Weights of a small GPT-style language model, trained from scratch on English Wikipedia: biases.
Each number is 128 + 24 x the weight over the matrix's rms, rounded and kept within 0 to 255. Layers, rows and columns count from 0. Numbers have three digits each.

# layer 2 attention value, 128x128, rms 0.0405, rows 89-111, columns 0-127
127112119154129124138149122089154120119139114100092121078146127139146101169153111124124149166115142141140096080147102107133165113132116129111113129147128151116128150143131176131070112135126132140114126103108133099114130120139116124118154130128129125096117115137093132109108123125121160133138117137168142136124128140151098128116154191104134137135116130165096113127154151131118127106116
102107116137124129101091123118137152115103145126144110168099113101123113152118130124108065132178130135145158140118171116115102143159122116120131145117174119117127139109124164140149184144141153109143112076124136153187133108098087103113187131118149114097119142145093124146132115142090163167141112169135154169135130125135167124118163135115110130110120118128121111119103137175101132105137
105137105086102144177102107150219142103105125131156149149142146135118121167140151112111123110145122104077165109192072133145115110107050094152125119110132057143096119173145103114128103113101127118112111187132139106133136107099163113105133118132091156118133149130165147142147110149114148136135140072120134184138158119101134137104144117112110127139142140125136097170114131117122115128121
143120160168152120094155155123041088129129161133135121128108114115128134101120109188153133105126118157123120102077176140139142140158198148106125129131154098118141147143156106149114140100150149128119107114107112133097147083151118148152166082103168099135142129124070093108141149118124125128136127172086147075150127142134117123115141086147145092143149112148149130138093105141142149109134
144141103149109128151098136175115168136117119119111130180141109133094135089054107157179091097130125139136106135099144152135126084125133148148114113130133172133125126122120119131173140132163156134142132130129139120134141136096131119130120141100144119130117149120143132121120118137128099110118118125140123146116147109077202148127132106132120121129153103101137156122149110107101109106134
120129099085129138159129145118219173127081153136092149108172148107118116224088183064118158142145127127113136094208113095170113156113033138140134123089100139152115120103090139125124072130130116123166133144141169103098134135136157133114082092102083136112142126121188148134153121101069063150134123140122107172134159096069076172114141140091114163127164137126101094137153121123101094090133
165139107152108136151137117165124167120156126136077138132146135125108116098119112151160132135124117145119142158097100163134124111112120111154099131128108154124110159133125148142188126149131122118157143131147123114162142111106147121121083129120138139137125090118096110108114137095151140102129122128142147141111170142144122137115146125113121110122108126107124136136180130127090135103159
112140144141113166129101102128143147129098095128143147149132116125110109160070163093121132161156128137082152087132141074105169095104122143129112122125142093146135118120106126112140120143124186136104127140131133106118134116129118153141132128117114156058125181134151127157119148109064101121108116162135160161144168123121071112139157153149122121105083132106133113171161104180115132115139
129105125094111167114141058197095121123096134146113133124160116115135128106115144149139165129115111101099108120151121153143155130142100105123177114094101123119138180096128106136153098129141139114127113157137137108126131142096174120149171134065126107117114124169156128115100131091175075115090131099142125174129100130141167120104106128115116119184108152147073104162202103098124112166151
143105113090163091103146134127181122124149110118141101136137171116115117159164105152104106142106151135165200148123169121112067181159126103120130113109142134099122130110071120124137156120104091151159123095137122110160138144136149140113072063185103150121143080110142147124147104117109157164153111162110109106127140120182102115119143070117126116091154110110198118109104143165141119112139
145076108135140133166112139116098131169100160137064102111122122114157129168077100128133166157076102133098127105141141149142082135126142115147145137124141114101128147117150108124112132098142124123128130116136133102096121136138110097131073128104112127138182090100079138156129142127136099162120134100155127152135126151134148137124143165143140129100161157171089146143090110072137111164143
131150148141131117154135121130126158135153139111080099137138098190187116130122114106153126131111129122130104142114145137133128101166101166162110130178106142122133135140131136108114086139153113123109147125116111135126120122153135123131130092084134139129151100139115106122119154148144120112118132175148106151136124141134170099108113160110120134123106117099131156146109115146132141132126
138115134123140165153100167095194167118074171128142104102083125140143138208119136067143155154113113141115150092179036151139124141117084114096165121052132112101143152125089132116114072085115158154107143152115158133147112133165137086093079150110087136144156106099152137178132142105082109165086136104155122152125178129125158155120118166118125177141163151181121129104080131124093108154105
098131128118148137144116188104162093144095185120118116101131140121088114105199113141141115139141134136137193159122148086112111148070100140093132167131171134117117142143122169121160085107133127146117124122124140107113146126145086133120079133138108133106130128127183126184145117069123119144161091125115110080165183097115124113124120072117121120123139125080155128063130122169138144086155
114141131072142115111198127164123116129152162134177089145173149140138123098135117161130169040165119110191134212157100104119121192135115126133115123105101114117123147157102157148102174108143149130113107187136148131120127153111139122135113057134127131154145131131141117128140137149178112085108120146101123130147157111105161136137093087133121122162137145071126121126130131152106128090122
127163104130122109137164107150118134100140122136146159168141154126160105136152096139134113092135141118106140142095130137115172071128135113107138112116129117123114103118139122138146112132155108123161121146136110143161123088105125091155216137136134111133124115146112127107122110158126138135129122124120139173121105139160124113142124153144126126105107143105170087135130120114179141089123
138126130108099165135133138128140114106131107142156162099130135119085103115080084141123122147105146134118123136141135094129151119093134096127139122073146095128121136126078111132086135144158137137105121163128131152108145145111135142118182131149107142118127142147111154105145157133114104091126131154089152147136149141141098134130143126134146135125076123147154097130118119108180128146110
148179113151130131110130111082124133151146106124110155120088142113142114110106140092120181103141130119134134122141133134132127103099145130119120129139155119128149110123107110126147065142114134144107137161116139149103141130100099167128118098155135124104141130134123136145141102119155125096106128106104098143106086117124136130126098129111115139121152122111147110141106119092106116083136
103107090140118120153087139158086096089126124114178140160117145095139107065169157136123122103118122163158119131119149139105080105092196123105124142116112165111139117159184107126096134119158094124095119052132119150130113112088092084118122209105174131079076139154091134168152133093184162236152106132157127110160097141173183131121146155152122103136115118206110128093155126159185121076136
139117164126128109103109175142129131169160180128128106129177153130110146131177136134156128116123105128073121153117115118102140140118092161124103122165139143129104128142155196141173183155135123142139120070124102117117127126145118107115095060125137116155137158092117114112131129140159153133131130123127097117125143123098154130136114113117108134069154117124107171098180120160111127190146
144093143145074170126076140149117182127111096151113152151116089109147121172056137113123133163102143153099126058169150098115106070186095140120145137118107120133122129129142077118112176129146118112136141162132131125122133130123143133102152128137133125079156184156131123107128117130085129099080152102105119156132166136097099139101114100126163140142102115131085172144088122102121141095100
134101093158116137131156061139093158140140074146131152167095089125164150122114162119147164141140119123161126098114124086115151127157136153147096116134103159157146117119158080119155079126128162107143122169105141144107144139169176150106145176094158144107121160128131131115112096196081120060120124102147115180094139123110122120134142148117126102148094120058109116166126143098118150065113
148134138126091134115161152095098128140090134132182140160168123225199110126166096101122104053138106136070084128132061172120165135137113138137096109158119108139107153145130192129136160150137175143087122120126115121089119116113117108163108057075115117121098184163114150110134168165144141135109127157128131134139137126128155098148049138112132121142115122158111161142171126120102136183104
# layer 2 attention output (transposed), 128x128, rms 0.0355, rows 89-110, columns 0-127
106141122137124136103130090130119133148092137134133155119115153140148138102117110124126134146152153139133135123124131140137110117108121129115110134115108092166138129132111120129129135162116149131141138111128118126138134129124144126149124139137140131118123115101115121116154164154132125113151120147108145140147132140132133137127122120141134128114132154129131144130134075124131101135140
151142124095129138157120151126088115139109137108102119112112136176130170133121141140129145135114151134105117111132133134133127115127127094139109126134121145161115116117128138134119119115139124137132137122129117112132150132136129113124092119110115146115143150106149151120106159142149096113130136108134155088126134157135117118151114162115129136109120161146144140157115135147107118110133
136125085102150133112160143131119170165176134159078153172091110108127108108143105123059121178121151157152113124151115112125132123111114120220089083110124132096111162110144174159143148157086102113141121127139082167142086106131139093148093132137177079148145122073128145117150116105104124132110149168157110134144122101135139129142094138137105125143121137122104118126139142084140125124135
162127121149104103157112147139118076117129133096133086098169131123111127134128163122120115115118124106089158145106137153147116147135147142064152177131127128105164110135130149069131123096214136179113142157127135106119174133137153136057124136109090190093102149190134122154100109152158149120111099072118150034102119176089149116145150114130134166114133144129133170100099121138102129153125
140113153129131127106131131141099118124145108121125124126141120117112147145156151115142132118104113101115150141114114118150118135141131095129153152158143138128123096132129142131132137124102112118116115114138126119135104140138109118132096124114136159134133127122109128123153130116126124118101149119133111134112114119112145143137115174104116141145122121155136121146118195141149126112123
078164131140149098102120082068142171160177082164102179192079125170183090107131094162146158134124172145164071143121125104076154123125111120222081068151065121131110148080179067197145097197012096082145115112114078177157083120115102123216119164192161055172138074069097123115117146149094087165161175178189079203152115095183049133185129112107139081119093121128145097169220145055156130162121
119115137113141158096129116111090127120135127156152138131144133123141146157143149101129113130098131124112123154126108109143113141135135112132132148149129128131119119133128132134128162120105104104119122102138127117134099168143113126152094137120122147135145119098123131136143138124137116129144130130150098141115105112114170156083096174107110139147153120150136135132109154139161123098110
129117138142102139100134126108139143104090185137160127118144101112109174118142184163086101126102097150159149137136080102144112170096151142092141121114166147095183122131128167097123146119222124148110112122094128123114143125123140142099111098126162111136121117109112150110094102113163128133107129100119105127128112163134146163086133129132116142149126121102130110095117124177086147133112
093097113110177058106145112082136140111061100083219133131109119094183119084064124097098171053198096120200136131139145163090111153117103138088102097160095137141156094105095153170144162144106125189166163126132135137159153119084106192128116124163143147119101111077123097187156133117070126148135120153137088102133141118089108131066130129126154191187122171128143137125125160164114200102114
123140142122058128116143113130145158134141138175126115102103139168115150144173150128148145124138160133097008132140172075095163150151148098182111155124149150139179143160160132080134103121130103084155134113157131145130090122134086114169115156123143100134130102105142116085117148099127078138173125158170121180121125104087131143169127148089114077095122138133096092140109113065145123147125
102145165160112124122104105093119123131142089146179128139124132098134057114136113133113137107181144161141184120101152112122145123143121088120157120169133159123099125136139074145146109110139086142115096125116144126106110101143135106148127139097123093144077111185138098134131099172166182167161126123139114145091125078145147165135117113135122123134186122123139117131121159127156184115117
111131122163120107125103127111120105133115122151103142136135111124080107129123085154122109129125119086116164130133138163122120106091130096090145093138105099106121160153136123119119129141122170145120117130135130139137149153141132121121135157107125150142114123138112108134122111152140151100145151091143164126095126121140127121157124127142131148127165137143148143132124137118167152122133
089147151169085059076116114148165147115120117126231096103184103092172103102156177132171144090109132170173155141140206096088113161107117056103143121180149174080195079137126096083099113142168055128116118122078105080103104105161125168147150079156208089127069085116149115099171092150122147171161201137166064139124128121131171170039115130075144103140150151100147083103151156137129193107121
158150121112044159104088086159192126119161115138143117157149130146079100162127197139113120123125172168133108168123093092134111129144139110173106150108130152108214121113154154111138133133142117100154110121144110117087113089110127136180124134121166093130128077136145157102135069092147115147158174134149108130116109117126143143163152126122140078103119102104131083133115135125104127131109
116134112126118116147145105106145094124123113121091135165124139101164161105120171114149134147127196117122090128141180140126131109113127158157117132129112117150177108104119134125130120176063121162206142141116104156125142130116131153131164186155135138129148114092128167109108118161104077114143117143140123139125096138081058122122119144110140107108072131127123084092151097115122132159143
147078133117192161182151159111114125134112096099104119118094152141115163135140118109138137127119111117106149097108123156122104132117141128150112175163079122127109156134102149122137155124098157141127146143181124104139121134119106138087122128129101157110158157115146116132129142107135098122102120140124143072148169099094096071113120153141091148147152133137103127152115143142103116125119
118142130125137079111139117122120174104129153120152108137127089114152196109168143124116122123122096150162144118133132114119149148114147119134110104140126157122146130141118129119107126122165087143156145134104099121108147112127149123107108103152102097147136136120152172107117139153131120143136110142177092100112122171115108123062105140121134144141132137134102122140145110150083119135099
143112112118135147132103162126139124132155148112125115150126128112120115150122138132138124130126163125121154119114148144145142132141121126119146139154129101134105120142148097138118140130148120130123117129118104099103149112151141131106092128120153096148132125124117130126126140121121099146140122120137112120116114153122132141133132104140171091126130144113101144105134131145115088141146
130103156160160176178132036125120158135206067133044116116142113149076091102130121098057093130105140188138153124099060109163071114147153148146112140104153136188000136039109126202142159145119172123141111135113109142117154117097139109132184145128084119137157154157138165126120091149137157121166167124134194068164193151165139099134134064151123100140133069111142157178097142096151079129153
149164139125110107151132128126126097113103141142138161116140128161121115135107120127099099129168152097132078137139141143160139090132144133167116123114109129118226088144165111118146120114053171111161129146172119118175077120117124136153142149099140150106129115182103083161134102113117153089083120113063142166144098089132148135183174102163101143113098125131131117106104126112143147082112
117149159118121030129126139141100158124137182132156113088141114100137167101163124151129123144143021085131158133150135162118113165152146115071156111148162145068124099126122144120121094117213097148083123113111155108108146128134147104108090102123135123141109143108105109134116156133156150134102109105164094148109101166155159153128134140126126138134121140112126131081153152132108147156091
133123123107166161122133153118090105160083159110083130133129133117156159068128097167134128168118107072091127109116108163135105127115130153102168089101095109115062157096082170151134148171137151135095142110107195127112131118104140125100130102101136140129139174119077124145097167138128135125079113125159152130154114161159112139133106129140146160166125144144133152136135140150134066195140
# layer 2 attention query, 128x128, rms 0.0645, rows 96-127, columns 0-127
112101148128132107137092126106129103119142124134144119113125111098142136139133117136104140111105146090115132133136226163122128111168154127167145124162120113102123114130152135123135183152108134135120106096143131071144146103143103119104106104117143134146146100122117130142144143141120158125150143130105102147188162127131124142117158149162119120086160122126137146088072125154124148116179
092170115169181090130087109101141153147159161124121096204117122062162111132136134139122058138146127125191216176081181173091075067106180125149170136163090143100146087108166100157134156094092079124109112082100070166107165180151118125052129144194164086061151133176080070118128150134105131185129118060127153110116133154191144095155077132169168086092083157131188144080107142141133139100142
059135073031116159174074171183153086056098112086233136088184153118117073149127138175096143062137167051143060141164220094203126131151110113091087045137128115079071130208126183070085109158215109079179166115223211144142085082150137173157153131106157184154078078165132208190204128139121065169196145190121015151096119056107162172176171108078053121105173151143093057095138129118173068113178
060115068006083209124133204157151096075125108025228165077188182138116027152156150144043129065101234041146077158152200057239104147109108117072111005128183120069000152215134159000087109200255101018180208117255247175136032101142149205173163102100187250152076058177123255193255119134132076151231189184179000149079129023166127222253191096004000078146168167145127033136130057112169000113166
083108139130128166121114123115155133133128139151110085138155107150173141134116109122109139119158125089142131124147134136087126104213128136158158094123084115136123147130122092135139109100094119100146114139122131151170122158144131137090109138164109111116087107113126123118118121113109147114098111077139110157121147146175147147128094115161144137149152120090129089153114112116102108151152
153113112159115088088158126105130112133109116118084145113098142087150118097137127123130143147138099149103146139093118143106157123139124113116142155152156148140163110124171089140169153155103115147165109126086078126152144133162146134138146125147134096119155110100140086113104102095106145124135150112137148150104105162144127099081127132136164140140108136147111146115149119167100190125126
174128135197175099119133115106149137151133127147091131169117121082126127117122102109143145161134083153109190094109113169085125083123133118123170157116077120152176102096144091158152130115075107158098095120079091121125161163131163102083155163150125072109149167164088058104084109136123159168085105065123179111139120168141105101111095167189182124134100150161114168134155128136120159100100
168109123115148150176118117121142135133120140131102168155137144109138104126095092111100119143140123107113174097156098133133122103112099146112143115107130146132125139144100137110141110121145146127128121139116145120149118133114148120118153130120119152128137159192117137121146122134130134114122138100113121111136101118140105128163147156126116137129123153145147126144129122117110094134102
087147134157158087113127143120144163110148108106156172134152133128159088130153119123103133083107157093179123143121163145129121087143172107135131123154117087112129112107152068105111163136140100103113115130144127158139141151111175159079113145168176141086129124144095105125153161137097130189135152102138091123127121140174150144143085144129136078129100124168103139170119114092159112085138
118145145111136118107108155120125139134133103115114170119131127124122104123149131129115083122132131128140133162124144119144094092130129138148129102151153113100116084114156120130124127116145129130160130118142107150141142118141137155120129131145135100124159152160097125108124142087096167164153119114125117106119135122152154150149116114103133098131107128137167117134130112128118123157155
168129148143127155166102080088121193154150134133070119161109098185117130119146104080139108131101157155150137092153099141107111137088139161147144141109127134151116145114112147113130135103131132120087117100128153151133122167094107094101124116141144130139147164130114124115115125158133145170101118109150140114116169101128122143159137126115120112140106130089156130175098103111113070134108
170114119144086162118101091101126120145118115141096086137106112144109143146134119139115111159133122167061099100132105116124119123086113141124142149096117162154132155125132159144169111121120130134137136089127130109115108129135121126151149156121124108141147150127132118129121103137105139131139127146129176151124127121114121128128149141135112110146117128133148123090133152144099114176114
098162159093156105110115153144125148135154127116146130128138113192112128115126145155117096099111159091173120133123143130148131165142133142147073130150114124108125135133104132110106148116124165130115129118147113142095129147094085145116128088110150150137149116136140136144120175136130131112108118141096111134117155122150141136122104077124144123131128118095134107169106111131174118165136
134114098163089155158120092146144129102127132148138130143121110129131140128117113101146178126088121165113081084137119118115148115117116145129145148111116116127138180103121119164147101139127127150096137137116133147149104130098140061119141155121131147115112126075137105107134099150166096131144147125134139133125100143126135143112096155127117140146112124173102140154127135084146147130106
054147139133122083114133148135106104087127097119169142146144126116151131126155133167143143138159145098154106179119131129131115158158140134130114127141111136071131134174149106132081161117123116147131148154108094125081132103139120141154154103146148119117119103132150124142134136144149119102122136121084104122136095137150179103105085120108144147131140109090119126091154132131141163126117
170122106143118164114126103105121138169118114138092077111122122136085139118130132102145091164129095157078153096138120111120129142111122153119128136104126157156129118136106157123157081104126136117124105119125145118123113118143109109132137142126122114150140164116117116128131116148125152168153138138133147126103147108104136137134178158124116112124128122130173117108133152154090125147132
103147165109162126142121133116120140108151115107140133153129117146158118117112121101110124114115147074193156131153161162128132112158130104122120133148121127114125154129121132102107146142133129134080123130111129163147134157127132142094120098112162141086125091114119122137134153137134107148103146141113069116136114137160175110142116103148147133117140101127129104128108118104179129096143
127144125163104121127087076119132133116118137106123083145106108153115156167166118108163128154076184113150091125126117140132126142133137118125088165120099153080149185100120150147095140113138117152103153106121124128128104122106088071120181126120142128148114116113135132126120113166148139130089139127114159140107105106117156102091086135127117129146107138123108143120159120133132136192101
118114108103143111144163181167134104092105139148160184111129156070151126097094141153105165092153109125130099137128131129129144131153106111133130114129153093125145108141119100139129122146094126121161123183144129126129130097120170165141102133097115151117112103136155127122108133079140089079135128174137094125163119144120116154110122101122111144116181143162083126145137131075140169080134
143119111124144136134129132174101111141132142148120138123147137175113139103120111153109120093114099132104142128115136103123136110111115150123098131112162111159137123129117137144153110131125165123114134123140120108157125122100121128116124122111129135148140131155114142112120143102117135106147121173161145105140147116127100162124152107133118135134118131146114139157159135139147135104103
079166131137124102117130128098146139112140094114162129136124123120141107131162134124133144145108139098168093122158151166137117132138142107141138140148104140095117123122158100120100156114120092135113123137097114163108133109147133113120148133143154119110120099119146111130151119164152120188109160112103077145111097129141175105132091138128134133142128127118118132096107112101134134145132
141132140150133153163133131110112151102130138129145085157098113149153118131112116078133146121088114115160150110165157158108138060128119085105114150135169108118141176103142116109108146155157107145040120111136134134185133134130166105119140113122160123092117124098102130124142120120123131195118123156130092115111125114168152115129148118159149130103139099173105095121118135134177117073129
097128118110151108115172179137138115128149131130142182114160167077117098102114141147116127113163102114150124173109169133153117094105156120123160085148129093153117076133155081111129147135128125110190115141126113136113140124156165182100108162157143130095127118166121118137114123081106112143138140106143102119144109147140114132146104133114132101108143126126100142146129120121126129077147
131142157150138108129110101075123165151153133121101131154126103169137121153143108075132117122094179115184132121139126143105127135128137090135112147128124137099115156091120135107112167101137107109088124125115152144157150156102100123095124116151148148136124153121105123119139147157118151172085113089121116136136153107152140112137110145113126114110086131107164118147092103128141092160125
161121118129127182145108094158123155135123147130094116134131117181089141119119118116129103140108136138100143095127111110108130143086119183141159141087116127170124143123106153134136117115126154113107148113144135119120114145077120090119120108122113144140147149124118133116120139151120134109113115126132157110139154107114099142146148117148130106125096133120137142185129117127131088133116
136130105133104140140148127141121080128089134136142108103109154082123143139126142135147175155153092152054117122134113110117145122136104102111122137124151138117155143133132149155145093143112129146141142150118123108146117098149119115171138143117074119145126128112160136137119079104126119092137124137120154150155091135092113120102157142115114189133140146137108127076145146146090171131118
142130129114124151150115112122149145132158127129101158132150127122115109117129113131104093126158122166105135130117121122116088131086131185149144107080128114157120086135110121146144150123137136105160117082150135126115129151120133128119123129150123139129158163171118136123125136132102122119124112124121135103143182113141088155167140113131113094103107115115160110163130115128128090125113
130124119098150115136133116118142130121132130143099189116150163130128130114121121123093138090156156141130114151113105116117129158127132154170163112092099107157121105126130106150135137122113117104194125155132138124133150161102132160120096151155111158156136149164131137113106147123120104089134102099142146118176144140124054152134115120105121115121107156121152122178148093113102105112108
103128128125124093127133121139115115113100162112140130121142145092160123146126144135145161152148147097120141141124111107118133151178123116108113153137120137106149159145129133128124136130126121116121136175112134111120134118139111107137139128122105150124119098118141118135130122162153113104107120104127110142126107153096123093097121168127125168124133149120102158130139122115104155132104
102114101129120111097142124115139092136100152135163121102120175073136140148103161161132168129148110118098110129131134132142149106157123090108130115143137135135151140137150112112165125147124100136145121154123126117145129097166149163158126148124106106118103117132144140145119107103114110113136150147123127166127072137119126132093138150125117162131145151152099129085149141155100160113136
125138139142120129103124167109158122127133092110131122149114100143109116149137150135133117171131119125119147131135116113143119116108129094125154135149095168105121106122164116105140135126155121144123119110128111123099121132139139134135154119140152094090128103147116111152141117110105157154120139115101141163088133115153176110137126147121146107156128113130127113090139145143127131170155
145111121107117129118107089137128135149120154115110107147095152201124168149119114178114115136100149094139103114132091137143134157115121140144081133136130162146130183115114165086131137101113171129099140111122137116095138147079085136156149103089135154160131091135156156128088153139137121079093125146107162130121138110121111103107124099122117151161117140088130129142141104154145127188100
# layer 2 attention key, 128x128, rms 0.0601, rows 96-127, columns 0-127
130129135148121106113163148103109136128171119123109139101102113174142124118111110113174119115160118128139130144100130106147125175122139157127086130133162126123120160112135140170127114107128198150160128108172085152085138137091114135108104118159138155182163138124114113110149145143118109096131144140129121123107129153118119107126111111117139103144157133123150130101129111144121106106127
131136121105107128114134105181134113160109124134118131104103152105096157154131152108097159148160113125084125108163105128156154142126119127136120139134167126183131131119131149138158121104123146137164083121154149085150148096178117149207163098079095114124127114099140135130094107107108161067122120128126167125162102099109092138074173137108114139137144147048152150145112126151121188154144
093142115126119131084110153135130138139127116128143158123110128136162103132120121161156131142125146116127134125107101129163133114144130109112127123153123089106101119128143126092099136156106139125139155142151120146105132105150133160128141142098155129138161153134117141133159125116107153135127162100140104130111115097112139155143090150121137116161142150120114161136124118132130143137116
108146108105121111080115129138119119140123107132136143131098117129148122137109128142156134142137147133145119135117117116131152129136116111151122135152134109119105132123139132109103136167086121111128128145130108151097173131147130160137149143116132119135150152112115131127147127121129153142120141115124108143105108125123126120138083160146156124138117142112136146129132133142110153143143
127149161128113071116112117122118104104149105097144150142139146189152120118117098111162059114132123126111140132111135094115157142131139105157119123153142111092118116127145146140113110171111138103165121109154112139100137131153109120171164090132141130146149138124128096094141178133121131115125174141114114092127115134141166127161066105098133119158118123150209126136132132136082141137121
127129174137158110099126117133104113155171108146128080137127096126112133085172130143124112116111075140169138180125173125056125159079152143182142165153101163140188086121136142153129178083139132142116070106084095103143139176165102135125087103193134053096096104086112078138136143135155137131145095127098145113159149169148122084125122131172188096098139087117175138103088162144128160111132
149144185170181121168123126130111160158135147190107074150101118146137169112137149101161147157120063181149160143134130155029116115065150140187150161100109144181209102092123144157121151023133159176122066101046113098145154152180113102107104108168118028055102096072123064110106143145120134140075089127108176134172155197131126088074148140182218106074140026086146173147072189119117209118150
096146206166222096148098112151144124178160101215128076174146127158176146123156129137150116143104063155195115141143099172000126145087138151197138216089039147182220095095073145180120158028077176205068010108000046094156214216177108119128126133214087000077082129047095041044064201127137153158054005142069179107229129247165106049081107123216250119070137014110197178162108216113142175116165
134153113127139107102083097123103118146127118146104121154090125145164111126088098142158155132159122140136151137112132114132123128117111105171167142165187108069134112116164145098112134157104118117125084145194127137075181122168132174145113157118132124104167142107114126138149115063122137123128132127129122143112096117100168104135084130111168132137092139123153134149103149145114166118153
116140093102122116088118123162119135149118093116105116126096116133110109133115136136130115141136115138162131152123156118154136132117125104103137124156135171099119126124132132100145129144091135161160117115144112138132159122157173146114117163106142123099145129115124109121119123099126138108140144122127138134096119126142110115130112148129154118108123136138144125130148153158116153110127
162136096126116138179117121138110123147122167149126124155128135128108133100094127111142140139122077130098132123140152132163171084114117143168120102117140172166137155124130136123125121173135142150114103096124105132144137105117117081183165145091117117111108128072124138156065132103155088132133129173146105140095113131110126083151150145132136136108148155163122106123164134167102113114148
138113140142107151146158146130136139174128137117116117127112122117110139131131163116097104134103099127121130144127148121143140090101133142138103131115115153188146137138118122129123123091152158123109133103087173165161103114099145106112154110135120134129112112116124127118114130168131121129123113114133125124103153173125107137137191139125110128107146131141083115132138148124130094106116
123120088099109104094115123138123110115128115114133166139130142125117123110131115150135109119132135138116126130133120162158080196138124133105173138142134120060126120101129105146148109173118094169150100135129088079082131134091131132166116133139123112133171136117130148119131118097139159116141129125120145140132107088129136127142085103104166140166124162142154148115134128117137140142125
176165148148137137192117121108132149126124156138152122142157108139099109139120127102097123136121125140101100122132152094107110097123125140163113131133167104128130134128121131148122157109175151093068126109134139116128095114113121074122133101139114141156118119141135116104119122135156102159154131157141104145139150158078138135132173145118089127123104112106096110159106130115126089090125
138093126135129093111134154088121134093130108107118162112146142132084132122173119112131133111151120118118135131151130147164119177112136095112153117165152139082139115130129151107149146120147104147167107141144109101078117133096160147141088112137137141157123113148141146118164121132123134071144148118104157124128134143162154121118088091095128114154087157138154120119122108124126144137109
133130108138086150127151108137135119150136140121109103141115120091113124123114143137095113121095131130118148117134159107118155114109134147147096110119123155208114152129123127134121122122123159122134141106088132155182118143102128114138145110117119143119110124142126117134084126168131117165126120118145114131097158135139100099145175179151080123115155130125090112112158145148128118104147
131129125121141117114059129110119094112138135134147137126147129172166127117102109138140166134125128114126113122145151140127117137157138088139170127148145110045130099087123104122116153185123091137125103125149108079123156120144119139160113154127135116128135146137135129130144144068127138122145136139107121145122123106122168113131064095134166132139107151158149116130129149127124158139142
188124110140135095183153126105121139143138130128123124132133116139080137133140160095119100120146091131125122134138158119152136115104131113140132119121150118113142110109126121171154139087153108131099130101123125136127085123058121094131128117137102118147123092146152130158104116135130089135175148163136120137141167143096106129150154140099147120129120162150150107094124129105124062088100
105147162133151134135129137130132130099121104130130131110148112155184115141147096124125139112129166131121107109128082159070084155177130127107136159121105093101130126151116137127122153133110132092143160163135125091154121127179124131103117139147142133131116130148122112089168137147118127121116114110128135118168098105131138178104130108139121130148113098107140152164102110093121167164113
102138117105124131149169102148118143144138127123136133123140140141113115113131145140135124122095159120120106113127121137118113155139134142106125129122119148133132124140115114130158132153088119131130143136103134104136139113104081081114121138144132141117171124118127126131114128136140110144142123109122126149137148122103108162110153126113112133120134113091120168139120107128132170124118
132134123131122096124080132099123125109136100112131120139136115143131131129120095114145116140139116128135152130131133105141137126122141104152137104155166125087117110105156151102136150140187101125097083119151122126101143106123173165140134130095123123131116123154111122133146132093124120123131141141105128129110108142137163072140097105119137137139113139152169098141125162123118121117123
158161143151134138127064093111132142113148158141150083097142094178157128137086115122100146152082116133151119121149179106142144099168127086155171117140176099072126115087145103114104157161092069113087124118134137131137154141127127106108117139127146116113101130135152136159099129073125143205130148164117083147111161131100116108130100119157138126120124132152095101160088143144115156129148
084148153112115100073103140143122110116107111123112135131098121134150120130142130142172163129149145122157131137125080121116133129147134106129116128158142119106135128151149144074119102155121130122148113169162122134116180131184139208124109139117147137114155143114111129128155133111129158093117140105110125127119100112124166138116100119117171141132137110098154145117112125152115179132144
160130108139153131139096094099139119135128163141120124137127129139088143121102126126147140142138075145133135136137168157178138125108121122138143106111163119106123103120150133134118112152122116155130114097157104136105150105116130118173149141094121084117135114122139124162109120076123124142143130176146127128103102111106146092151104139141156135121116165180139098110137138154121113099152
147163071098117131197147143157122149162127177149130145157111126124121127115111123131131131140103105138110102122133117140143147098119130146162111121105117143151135159110105116133151115138130163143113132120123138117104115112075089076163144112152108150115142141100138140108116131136171113129148132129151104142115132132114105139125147166139119144142135119128091134138131103114129098118132
136125149171153160161166133106142156105133130119141115106159118129117142137155143107087107124113141127135124111126117112118117111128144160081105109104091118168121150149105145156131135085149152119114151110094142142167091146127108110097124105141125145129106112150125108137127118198115113157130127101136156103158155132147094136130170135123071113118138095124093125145126116112143083127097
097132108085093142122113164177143115144112138138104149136094143121134129127109117127158165127133095135135137142108095139146162126109140151155124143135094163162140125139119137108123108139095169146162121104141147127125116126151139124136142144136125151095146124097118133112109133102147120086100155097112114116090091141131127132132116150137143143139139128122123163138146139125129123152137
128107128109150152150158154127126126132116148147086171115098135100121146111149118119181157119156112135114120130119074169107130129126131143115117131099102147157124115173126146105141104135134185143182139117161142132120111117168115132140156153121127153141127104093127122104136123136146113057118108103138145114141060114125134160107152111130134126122120122110136162127134099116114144154127
145106136154180130143144125083131136107127148125140156127152128127130147136148125124114128127133129151123121112125105126108107134131121155135117101084119116144147118109120128162113134067183139116160130150119141136119100139107104117131129107148125108154113124134133125133159127162115115133138119133140167128181137110142146145122118132131101114131108122132165113132109097118118094126119
113104163161156161132145124117133142113118118134150115120127121114163130132163129116100112121132166132147133139116123116088113117144134129122116116109115091164122124155125130126108115064138128097095139139097159134164123141149129158085128135114149121137121132159102119123166132181108153143098099106145141101157133125131115162114159137132119122122119100103130140136120126110149102144099
141127128131116122090117142148127127150148095137124120123121112132109141135103143125116106170138103126149166146134151093140126113112115108136124146163161144153136109121165115123093117104094139137094099124109133144093123110132184168110113104121138108131132148149117138106126120116113162137139131152104133123120148138146083101157116149136150118140127126160112099107141169133142126116123
147106080097150133151139126120130115120138125136147171148133166144108135118139153134130112115157143151115108111161107169135082170114112142098146136092095143140141096133099115156157103122145065148091117123073135085106102129068104097137146119153111104134144113115135142113145121167137111138162108152153128128139149128116114167136154107111168132140124151153142138088149124088144097136116